python train.py --intermediate_size=384 --attn_scale=0.177 --optimizer="soap_variant" --max_seq_len=256 --max_steps=3696
Each number is 500 + 25 x the weight over the matrix's rms, rounded and kept within 0 to 999. Layers, rows and columns count from 0. Numbers have three digits each.

# layer 7 MLP down (transposed), 384x96, rms 0.167, rows 104-169, columns 48-95
517508522496513482540494482477526517471500497452475488520496510486478480531531478498480507514505548474568474463474458500490441498554492514518537
502488543510516492552478507474527484500472524502472522500493491519541505586544523489490559546476484504493489477479519483500498451436496486526519
492538515472479459510495510518539554490529503527457463538537544462471514471502503490504464513504494544526485481510502532484424521483530480508484
506525513519504493478494499498509516464490524514505524503524483512499506513471536513483537474512482492489432511531494499488517455478488475516494
507502495530454484489524524520535534492504483514493497511518515454514525496487476423464516426500475560466490513423516515503459514496497491551517
529521498490495517531457522560515511518523543510459510462520491436473504512528457470508518468518498539505513489448502564494466515488493505519536
520481493467470492542481503534499511449467484520462515516513506454464537478490442481504542531450528489509518461473483515520480520534510499494532
493497495485504520514486477531471466469534522499471487490524483486509502482489526479460538465467479429510442533495464494482510498513480464533498
494533570468520485502516523503517510544489499509494448519511522493504552502488524514506474460514475486491459452501483489468495508502465534473514
462490523573438468436467513496492510446502499469496480495476476506501493482507509484510485451509530502518502485506498510503494486525471473478493
523484499479528473488511508492463513482517526513489511486481466528529494465556485475531490441513521536483501542458535477497505476500520502517506
505511489513480485547515543527487502530512472494499504483522482481526524460453501488502570499512464441521482525445559501487459477516525529539461
461462482481446500509427475491472498499519499502506484492496474498495518485540506475506511490517542469509478495507465518485514539512519482478444
510535533499513509516477489479518507513480526509526546489507496508478523513503491505485474479518474484539490496493511505523505511473514485517518
492495487454528483459502497473543535497498492460507538510477515488491522509454503496518468479528501477513472480538479530525497572516482507513474
514493501527505504528531520521542488506551467506461523476451516484497523485489475498481480522534449513521468462500509490489538528463501460498464
477504488479491523510494516509500498520496507470478512483479500500511491492500483503480525466506465492496516501528496531500528529491500508506479
482428468447471482505489542477478495498514522486508534466510465528476478471513468535502494499528537495510507495478507539525554499463477538477478
499485472522496514472517502506424475502520521479477444483418499465492493522534467513512514474484443479476481466499474511478508479475477485497531
503524496508545500495519482528515499462514498558547533522509500504497486462504454495469508486500535471501559518496501495483493541490476507520509
547515483496500512500486527521478498497489527504479475483433552467466499516478489515516496507497523486498492481517524489493470495488560510501481
467445510482457513509549534433492527476505494476470529498477489506516485530549486517511523508530493479496490540467484513533535499488487494513483
489491531501515504505498489486488517507514493465517509521504491477510481497525473545497505544503494517486523500500478527506491535530515484533516
507508521435472516515498510499522456501495495501519498491485499479453518488503500564536508491483519473483472505517507524523529493464497496520473
559552510497533525488494452477468500504485495508520495511457495457522504514497493515527476516530506507509476558502498462501510500494494487484535
512465506487459501453512527486498504507476510526510541524523539457541542472478480497475517495502538542509498549565496508490539502462507514461500
492520458511520455534480527467483488477527517483504491492504483537482479512534522457539503489525543532531488512531495520483467460501512495489521
529483534501462534509494490496508521528491493507512480528514505496531481504483526488503475500490520519570532499485500531479471510478513509483537
523475528499475504531496453455520524510480499500491514508474468525526525468459532521480503487492480513505582503513464477483515529475485478475492
500472471539503528470477508549517520492486494504457493518479481544507494481490510496475480497499508446543543519518476535480502525515431509491487
448504508513510503530526539451507514514537473519434496535509510509542539552474513484532534496494492489508500524528540450512516519489484496479464
535509562494465474494507505469513509494513525453491509510530494507550521488507510512526516521519509531481510511470505536550502479465491543487486
504501507551494485513505496480495469486511486488516520490561510510521523497508490545532533538465530488483507487488507509476524496488490478537458
433479520512522513511517496470523493468486442504444471508562549467482506529503518434460548490525533524503516486494494534493505517496507554502478
517511503503473499484441509474490469475495495510474480487505533470552507480520483506527457480498489500483562471487498513507487504473502487516475
502498542507510514503497522505512482502494524474450468494517526515499481521491461478518462449514480491519513518524526529509501530494512499505498
541501477485457500488491507491523508493504477456517479456491523486456497460523529509514440580459498477493523482490526499506486501510533494463467
498475554509475443468470521526476472474432549459475505442479553433432507519519489487502537488484480514527500496471549475495520511495571490478548
511501505536465506500467459515463511498502490490529578502488506512514529446477522501530484526458455530511508503504483479519507525451527470505521
494526489489483467504502506515500511505476493497491497488545511508517498508501501495481484551482492554477524508518521522471508508498539521473512
481491507523508504499509514482469525498519512504471502447495516562470491495426464470484474523544489516517503522516506439472534534522513484515516
516499547493519494486507483481482520504488476530486502489514489529507447485526452475486477529507543515536497491486524492472499518485481515477488
538477510524545483475494433487510469492503533489503485480469523491463471532464527507484519536538537487482508518499512529439502532461478468514499
488493464499480530483508465510490525507502512483511475518509484490513510528483512480487510512500489466447517489468478486510501499490489504472511
496451468461469507473481494508462476556485537552509477442518494509471527459483507500473513493528447490464545527506508529522517484535523540498492
481447516533528512523511508484503513536528530521542551495544447466487515454511505483485519508492483485497466498502527526564526419523511514532508
507512476476489446499486537493502509543494507526537490516531486470472527471519513491480474487493465492544496456481518484475480478526524524530530
466527496490485495483531484522513507491451486490492505493494563547446508528528506504481506530460505529506480508465499480499502491508558482509551
531501486500507531526519511507521499519510474494472479506471511488495511488493482499523500478523470546499514544516527493512484500499499467479497
482493499513443458511470519498481517463541507491477479461512529467501483515532562460531530476511537514487540468473543569495483470507507510518490
463514501476526513502472492516483476442451503487497530506468534515479460445489535526568517527509516511448517489503511490478488499512488486440457
499513479493467497532475517467471485504472455507554489484469500529477511495499505518456500529485520482547543468552490517492487514509525556503495
491435494488518513507526468496491431500531480494499481466494476489502506496490484455502499504500498473507488504494539445509511512497456490522521
479515523489464499499547528489510532554513503518491486493474459524519513502442506481490488502487478478474495491468517502486433488473511466457518
527469488543483488518472485492511542494535494486517535506470502506486533498489483487506486532535511458565535504523490529505463513510492513488505
523482528499492478491511527502480497493490526505539499545513505496506470498480475486492501505527482485478476495501504488499479516505524525478471
503463534530490467509497471509494489500491485515512505512507480485515548448471521476474495435466440548541513514453470466481484511505450549504495
492468481525478515463541521478468506521487527524491488462506486505473511492490440452483479476524484531499512479495507541485483545482502516498510
489523497510474467508499501461498490497484499526526499478485525506479456490487529517528492514455450504484489536555499466508518487516517496523514
540511523496506469535471471475475492520474485545507484517498479493503540505428526531500529474477508541514480492507489532458559494491469542536502
498506476486519493477524533495529474456495501510464519502499509494537507506514477443509566516547503502466543506491521509459522485509510518470508
437481471514469502494503498487467506511525500503498527477469485524533545512520466462516536501507437488480506509487526516529543535523518496523492
453482533503519496508498520499545506526534493481533473517523499495479487532511480483493476519552502491483492450520497498520506449498494471476529
500483550519516499530480479506492509478472473497490490484530525467487526520514470515506528527515500482520526487520501546460506540483508469494488
491491521529525507517473495515486533537489490476548498502509504485513437487516466492501493501508502523485470508506486499518503488518465478508515
512499541520501477499457509519526494543532496546519568536540490529499469545435528466462544470516483540543483494478526505492485498472514472503534
# layer 7 MLP up, 384x96, rms 0.176, rows 105-170, columns 48-95
485524519482503528536482507520538510480482463509502495451470497534512513471558524522476497435487492454431504492504473506489520490557502495464497
495479512562548495506485466525451488524486514484504503464509488498514512488494534524471479493474476478497514554520503460469530535526503493476491
514520485467468536534458487515472474497510492509540518531513499495483498479459452467492477558446489549542525471459497502477449507481486469518482
476545487457502441488470502541504488470523470508495549521495498521492506508494450497471518550458539523487484511510525503459502493523494513478481
468533492501509496482492473515532442489471519484469521522496489496474505465483497458489501525491508469526479504538487478464475529483507458512442
477505509459489485490502537473530492473492495495535501500498534518472481547468532540470478488499508488513531461490556538491495496523489462512494
503551530538545494488457503570492529526481500487484500507488491527503507515511523531492523496511488457498513474478467489492511513497510479510463
482479474532521486532496477481475515514481513484507531485536498541476552495480507472515527498502502512481470543520466534457530496503487480525462
497512510508515454512503477513476520482524486452510548530463511529516500475519532502482481527485452514526506509548565477491466507477495463481508
501520499483491488517484498505492548482495485500495528514486547529509491510554500477479529525492523497509476487501482510501512510457460462503483
512558500503542539545502515509514473485467535477526501499446497471527437520494513479520525472535472449521568496556508501511544470467523423453508
491496490501476500522490536518498496487483551552516503454469493504450490506513525546494502517537518467517499515504518459478486483519496498513484
543477487509470480526507493569496462489517476526489455497519505520488454546512523525446477497475523533490531495544505470510493494537496502477490
525503513489511515528504494546517487457504510505487516506528464494491445537484493479507546483474463504511502495454501510459432510527450509506551
499502487470525465487492513492489528492506512558527502518513510516492488527529476531519517478470495505488481535503492531473529506556521521466478
526478471554505506507491507476518488483537511481510489459502490563495531544458487492496486533465521474534450503535519485498462502515468499524489
469490531452523483482488527509467487501454540513517501437509473508512539493517483493518523487492463496521503493518505460489527508493481526511515
528538477442477482491464475504423514542426437531508490482480520524508505507470518523495435500475472530470512523526521499525516482522512486487505
434495515476507492483502541491457490492536460486479512487458488492541503527458522462537497514505435493482481489494519513458515486512509500489461
518506491485504502502535461466491506487524511509527569470505477522510480536528511467579471540490500534502473506523501509479542508501478492527519
499493501495507517513506535550499509499506545516508477477530486538412502465485490443494489487509458532501493482447497475454496495549506480500529
507540452490490525487480506502488505486455494523510478490468511534473500513486506515488504486491453505506517475476509511499493497506502512494471
504518504525495500460531513430478512492512508493462512498447462536513513473471497523493483493534476496538515504470519495493530520551516491485471
476553477496516497522538508526479477505513490486486449519508497521472499474525493539485506534521478451491491483502542446526540496554493477526487
479517468528511483501523518461543485475491483473452506463497473514476471500487532498495449491496491506488514478459530464479478504511500473497487
467505511476516486482445463496555524464488524526465480536540462497492455498467468474535473466508510504501488461477507479509505502528522449499489
490522502489501434510506500508524487507465525542475537499478530517497490511529467509451457473494490479511513514485469486504524534481469480506495
498494465531517459518534511521507502463505518477501530483502509476504507507496532476512443500499469525498431488529497507490474502496488498511537
577504513496516445478501505470514575511509488469501530558466510451501489499500455522510510532447499512512476456510539463508513471515523496500497
502492479485532500532520525541523489473451523504499485495475548498498488474480466527486480494489533514517517463528491505484482542501469479493519
497529500519490515502513519548466520495491479545470502511520516474461501522526502502516512512493488510501505546514449523496513470493543464495477
482499480491546485487502482518509519463491500501487488501482513512490481539493495509497521508517505528491511510488487478531493449524515479486494
483536498514517488513502539484491539508480510485441545486438497519493508496495494540500494514484476505493497504493440542504556508474507530546488
478536498497474494511526534518545568516505484500517524482488492526460470460520454523488498507542512490516484522519508495488503489495486509513502
492501475483484462499496478510556504524448458508519515514506459478493526485493514507472544546514497482467489472526527500523549474512496449524460
486503498506559499453526504476512513496518463458497526501467491533493494527464500506478519483515508553481440468470503513560490469489452474496531
498470519457491474499527495541511513466477459463540536472500482445505510484474488507499512533467484533537532527508481469483503554509492457491481
434491505507481514482526489479498513501440503526541455521525485484471456513493448529510500480497457516491484491523453526475487499459495444526502
513477487521508513473503494487550472469502474488524514539476476504494498489471488503482497500483518496515467484513509488459477469496484483520490
507465509526522472483499498502538490519508507497530494538544474469502498461498470431475479515472457492499452543467460507463507536454527455497522
498535488496489451512507468544542519468494516501522500508493475501497515522508549514504528512491489524517452502500489509493490501489563514501502
489526464506524511497492476482511516484455520483477524546493531539524493539463507499493523510498510460531493517487494491515504536518496443539455
516473507504479470506501519488480469505491499512509504529516508535487523509491480505512518511533511526499510502517498492509502502529494508496484
512531478502554529457500476497492479472486492506496470511487532463516511475505523511483490516488487497498473469525463502478460469508463484519489
482497543477538528517442469468485501467508456555516533501446460459479534502483502491475490495477465514494496520494516498529487540510534533497510
526487468500512489546519457508520459515529524490517467501513469469460500486516462492503491488474542486470473456485469511527487466431528465514492
478499468536527472510465534498503507494517519476501498538518437543533495469465510505496494476500460498496481458465483523487468504481501516486492
498480456537505511494534511492516487516531496492441456512453486502493480477492529470483516467453486513537504534528541525467480505523498520483490
538482502463553448523510464481471504542505503496519484480518443514513510514491525481498499491492491481457527512515555511482495502514490540448491
484489467508524517525523528475503515537506483450491466476494497520521475531457501503449522531508505476493474460529479502512513516505466518529489
459536494489483518502532494508521490480541496508458503514520471477533515484476476502523444533520453492504413488505464460471519527507503499479506
513480523470490484479479514487490542496511507519498479488537491535462525490478526466526493484479482522522453501460508523496543451530504478508479
498529512487558484523539477501508492494494480425519478541439538495480498479517556533498500585496510506513473475477504480467485508465508480508504
543554536457524518525506542514472534491510477516474444489512495488520470506485457550496473499487471504514546512492465509491505469464560497490499
508499518495511529518493482511496501516508504490467505471504481492485513512528512495507495487480514481492499485503490508486491505509487493518504
430485516486499467500509500511464463501483469518520527497498461487499483489500461545507489510493525470483495513505472494457549458502499489490525
503495490514540504498509473527525523481522487445494512525516513493496465485506496532476512512489494455515460471485478512512445472500485495476495
463512524529517470494525498519469534488498521462493482512492469530538421485497515483482556524511529488509475492483522461520467496476506464508523
491497497455490495443506477492494498500546503524531467452534494496511518510523494486511477548496485510495479515481527500510475527483507539465518
515491514437487540511510513544522526503495468483537477533492466489485470486499539554525486497488480524504505499494536474481497462544512498471529
479553525529442543491491474515499483521485464513496503491495515436492520509526484518451506520451521493482479520489507489502480542492521492492483
508488515511533534546493456493496503520507512554497506469492471524476482505488487513478524506490507503553487484510539470485499471467472493520531
488483465481483503492520487478487468498498520462472512515512489470478500540499510468466491541501522480462513491462505527433497503522522475509516
496495467481490498462527503505506501447502526502499486508498496479480467527481477550492485500484494502490491468500491481552510523523508515505517
473486536515553532556528508461528485506540491505522515458533485515511473499492499469531450486526497427493506458482511517505469503522459496511506
513504446524533491538515497540502464491478496526516529466484516494502490473551525512500511464467506479502485457502502456525473491527475508467495